python train.py --n_layer=16 --d_model=96 --n_head=2 --n_kv_head=1 --head_dim=64 --d_mlp=256 --vocab_size=9709 --activation="swiglu" --norm="layernorm" --norm_place="pre" --norm_eps=1e-05 --positions="rope" --rope_base=4050.0 --rope_fraction=0.5 --qk_norm=false --attn_scale=0.125 --bias="qkv" --tie_embeddings=true --parallel_block=false --init="uniform" --init_std_qkv=0.0416 --init_std_o=0.0 --init_std_up=0.0416 --init_std_down=0.0 --optimizer="soap_variant" --lr=0.00806 --beta1=0.95 --beta2=0.99 --weight_decay=0.21 --lr_head=0.00639 --grad_clip=1.0 --warmup_steps=200 --schedule="wsd" --decay_fraction=0.947 --decay_shape="linear" --final_lr_fraction=0.0 --batch_tokens=[16384, 32768, 65536, 131072] --seq_len=512 --doc_mask=true --train_tokens=106900000 --steps=2002 --dataset="wikipedia_en"
Each number is 128 + 24 x the weight over its row's rms, rounded and kept within 0 to 255. Layers, rows and columns count from 0. Numbers have three digits each. The size before them is the row's rms in percent of the matrix's.

# layer 13 MLP gate, 256x96, rms 0.161, rows 213-255, columns 0-95
105:110109141108129138165143120103152111175135143131114138139194111136156137092136149137119148099094143139089135121150132115154102155100108082087108148153104091103121154131164104120098122120131105133151090129089118098167120132128112103133115159123120130168152123119131156114185137068159149141
093:123132122113106132184110142127165125144087141141143098169156111126146133114137141116154113142119131138104148127133121101148111104112147145131162122107140113141110136155141090095151172085147106100138107098156167089133162137134125134124153080089190113101135146067124095090115130090133159127
099:099108081139123122110109127110091103089123095115135093146132088124110147134115157119095141096154126157151137149112127094125133139116146164120146136134122146182106204128141147131123165131189127131106159137098082071121088119145128139153138120152097145142131136136144121159130137164135152152
107:138159065143088135102144147121114103106132117116108097132160152165098115085155132084150132112138118087115130073130136141124097117095091133175171128147109144116070134142131164092125177120106133134120131114123098099105135122119116153151116170125128107131090113104159104131096113124140123140
095:164095120088144192114142129130113116096139126106120122152164142144129130154140111106139139134089156158113150178158132127173155138142161124077102100112137096119132143109105142129133159173135109094126138113151094156162098162115157138154110108183137139092153127136120138113111087110132094125
101:102142113157137156151169127169142142110098142125109143148121061085176112134153145094129163089085100151122140156152182114112072121108127110143107133144143120137165106151104122147134111105139106109128112130107164111161133148145129118093111105061125145143132140113121128122107115114160137130
103:137176104117135132101152143081125159152115148117117129126122132110126137116129120126166174146112144108150139125129186137130110150081143076144131143096079147081104100170168116146089122130138101141132114104135095158128143131115115111141140174102077139093119129091099124125088152142152136138
104:097139103130102152101165166116150158102105110114122127120154171113101135151132138098092153088119115138139104142121127127145171159099152105125141124124139159123107143142143152131122155134160154140139125108156100097151097091136096131146168158119153105123166172097089166183089115121132087121
099:135120136131114110114140136101134088139094099100084106139135139158129112191136107136127115160089145146117106060161117131113138164091128094102146116119110119163142129170166131122106123163133153127097116088130128123185115110141156112088115112140149117106106121117134103105181090116125137151
095:143106114137129118152120163107125141150103113143117124159122113116129146155093128138164124101145140131097059086136146141126157168095133091132176127140119123153164153126140156144144170099147130135152132132145142067121150168094110151090163133178093114123181095126104102122115136138133128120
092:115134152122139125165149119139121126095118129132105118139119172086134118148099117127150135082124143130112130134109094129155160155120091151104119149119163151091147110119107114095103175111126125102160047167072126120140131141135124105103090127102153091179107115090164116141113145128130120150
093:126117144137138116105151135125111120144117118132137110148094142146165111120167144194132160144128063105097142110119123120113178083149139111137160119173136138074143136129103069173147143175153122132121146140132125093158120158092149098160136158103148144105145127097132129132112143126116150114
099:147094103133147164121111151151103104142141153122135196120150134143124079124142108113116138147098143106130143150140149170112120169119139170154133145123137158146130116178109116128161175129157108089152084090175143135134157120120131115121123129118143139109143176195135142163132137145145122148
100:132102126104148141130144161100133105109106127138120099086125155086156125132130131125115096140159151123115159171136138108148128126101123147147130141136168080116149120092184120107132126082135129120131085106140112130130137158081131137115124158125164131112081180158111121141167054141144162136
100:157142111089089104111135157156160095146122098117138165142115164182130144142111083101135170125126120136132147132121103129135134127111166126072136161115160151130102113134140163132133142136164130098102097151121101076137078122150104129127079119145154134108132127148125169139097105123169102145
107:098117142113149137160142134092125105169129127128131121138117176158150060125144106140126148138126164114128114088133143163071122141129129106195126126096094181121126128089124121169155143152132112118159131138106110095093145117101139145168124142157098130151098146134104119130071127142128130133
098:121140102161103130193123127121125066120115096145127125145120110106152138104141095094192131131156109157133120117103105149123136126085097128176168155119157122131157108131102136158145138125147147144133130173127098112096098160149130164143124107155119123165113147084132131119121153076110143120
114:160161152112129137129148118123131147175139108083147125200131124126115131147112137068151148128151097110096121120139102143144114118122154142117139176164115125109113158133126130123118151164160114112097090091140137127097117131122129099097098085120139129170165105099132126132116081168133151176
094:127130139116135136155157149136127139152185157126096155125108123121120133051159131137105138108150132141115148101194129099133116095130112160135112135115124136164138113109105110102110104135108090146134118142119101107164143135126135067126125087144179114142127105167127168107120107160121131070
101:102109114125101159124164132095118081155130112149115095137157142128139109139124099147105108117138106158122127114172123179133169122123116118132157104176165105143156116179141144101076109163122083126115129134129120123160131154160160114122130138100086127182165135116086116126128140107132087112
108:158123136123148143142129134085106155156132139083125118125143139130156135143159130104119126113112151095133097100138131085176157112090107137093175145152028108106110148160126169155147188125109136130131126112124149100132121137110156127140135146148152146152144109132105138123151129129092148107
099:162155083141130137088120128106085130142131125114128127151101137156083119099127159107136114134116133080130105090084109100084079118110184131120122160137145166131131121107112095130123181132102103101120153095116079113133139090118091119108128134155113116136155129116161115136123133144093170117
095:174134118112116121169135163121112131141116118092146111179105117126133128142110098092113092128126131157149122069111137084149141109144146107151099105160157134127115094068139110108162163142140126161112118131126144134108123147077116166138134099139160175123104115164150138125117184149112126152
103:101094129118155116151185109103119157131130151131170167161130137133136166131140142161137104090144110100107131132140079134159097094104118174129102110153108137155141130161144122094126127167133141147120152136137125163083108141177131088153116132151090152108114140110147128110131156143139137191
099:114121123150170114126148131114150174137116139129143135107103133123119101151158138143119165091104156121116100145072182101049131120159109118128102128151126154123120070141125134151154124121141155092164138097134130127161085161178116126117118090146108102133102127124113142116110132143105165118
093:125129096173125151145148127169120159158152082148138130120178131140120156143133150134116199145138129172154158149144097157109140159153099143108128112118167125143157126121101132141129130137115157147184138134106121157083105147115158121136109156102120148122169086148126128167137117161104103110
095:134124119177109101148152145107115089089127135134096111106135117132163167136130119130093108133139092124126116117105104129124133158073135168101117111095134092147146103070160144142106118124163185137130124155142124146095122137097097142078140135088132090110135106133160118124127093126104085106
123:151150130111188141145141122128120156087155143124125156135126111098151129114143073095141135132103113118130117168085114133153129167069101070125139159101128126132140085130148121105099159136102104103088132121169111108139131134112113141105155126139115106131111063149132140147126125092127091099
099:144130121171132096211157141142168157119101153110113124129114147117134137130156133141141130107142138081093089158159095143171113138151135145194080125137153142128128142143110099137161128131087110096135098122178140125144143098144129133103101143108078161137128140111121131116126137132133127106
103:171114132111151113091089107119090091136084107098150103146098162116144135149107093144106102076117102133139088121116108121115151130170124125162129105141160155117131172107129105101083132105092113125132175134122124082112117133173141128099116138142140137089131127122167111104145122137097129166
089:132167117154140113154131118133069139130119093097100134152128120111151137153118128156141148145148108091137108104133138103139080126108167153151107140114164059144172120135146120150121146148146151131168099110126120112128088124173108133101092151095133156091156147158102111130121085123128155090
108:136094138123156133123114150119088089126075141110105162115108139094138091118140050150103097128129119168143154137140144139155136119092168136146132125122117119089125138143156126119122101163139092117130147119130109157156097164119145136134125164133109112094122116047140168117116124150101107113
108:107110143132139142146121122140122164148108172131118132126103096154111121112152174142144122121129118090138106130110161095179177094092140129108114121127155099111176146122145121115129149117159138110102133087124152055146112146119132090166130126124121133119093091126134085134157175142173119161
095:186124140102127124128168136124151161142112175138137154088096114131158134131096117119150111095112117163125156113122087129113073166124136108106080113170170138146155122075129109102132145073137104135133128112151115092138122110121176116112120115117153133107116140105139168126094093135132143131
091:156124153123125105127171122189108101142117145173132126143118107067102168109106095159140125120090144155120102105119141177121135139147132152140163132119127175090145145131111114109142134140099136148145117138114160104121153127134157165135132113135085091105160115152115154161100113160177147109
108:126116133156112133160139126142115133178154101107123103112081121101118139139132157141113148133097132067129109122154141108147120200097161109124153091147092139077138145129117139143126146123135135170139126109159122117110132102152129127146140145131152156131152108157097144159133099134059088171
102:134117123125088155157126161136169146134156143135148119087142106099161160093131164163180150163134100133090123108117162156152128106165136117170115156126145151099175116165177159135106129114127127137127118137137139079138096123149148143127165148091088155112162117124124124160147132116118110129
101:114144147119131168136149094190191110110140153140140107158155150116131121152152141148114115114116130148179131116114087069133145132147132111124140140129131101107103146123152129139145141170145145112113136098122136096110075117188129104152111096129146126160091149143138136140116116126156074166
098:102125128177136125171123097113107112083073133179155080165119121127131147082150107111126116135144101104146107104151136105096066143125135105132146131134124135115135123138144137130127133121088115141132111148139107164167179099099111150157083088134123156125177122122139141145117118169136127124
091:154124112157131182094136172136130155088153102136117140115131160134128168114090105073158109125127099136125117143131108107127106150099169141125108116151100104176145099131144133156149166124154124145108142115116116140139105172121200140104128110133160101130125113109134125088134073144126114101
106:098138087086127133155137102144128148129121139130167172110145141124122131116132090105143139151131154130161121118072124141150102135125139110102124166056127145128163141113109085068099167119143124124125129133120141060145101171158116151148138131130154128131117137088135068132118124129123144140
106:119099082104109129126142168088108126096124145116099152133090133146151114137108134098127093104117157127127085160139128096163126132160117095149145133153100126090085140122115111127144143150099127160151119131150093083148092094117107155113068129096132103128098153121125129194119120112096135114
095:187100132075149160096113116073102153146132122113102090150111120106169115117127102160150092106132101160133156122148111093159112141129137161166165133104173131131152150122140120151152128117150127144126117079124128094136118155125116135112156123141096133124152157117131163112176124118079130141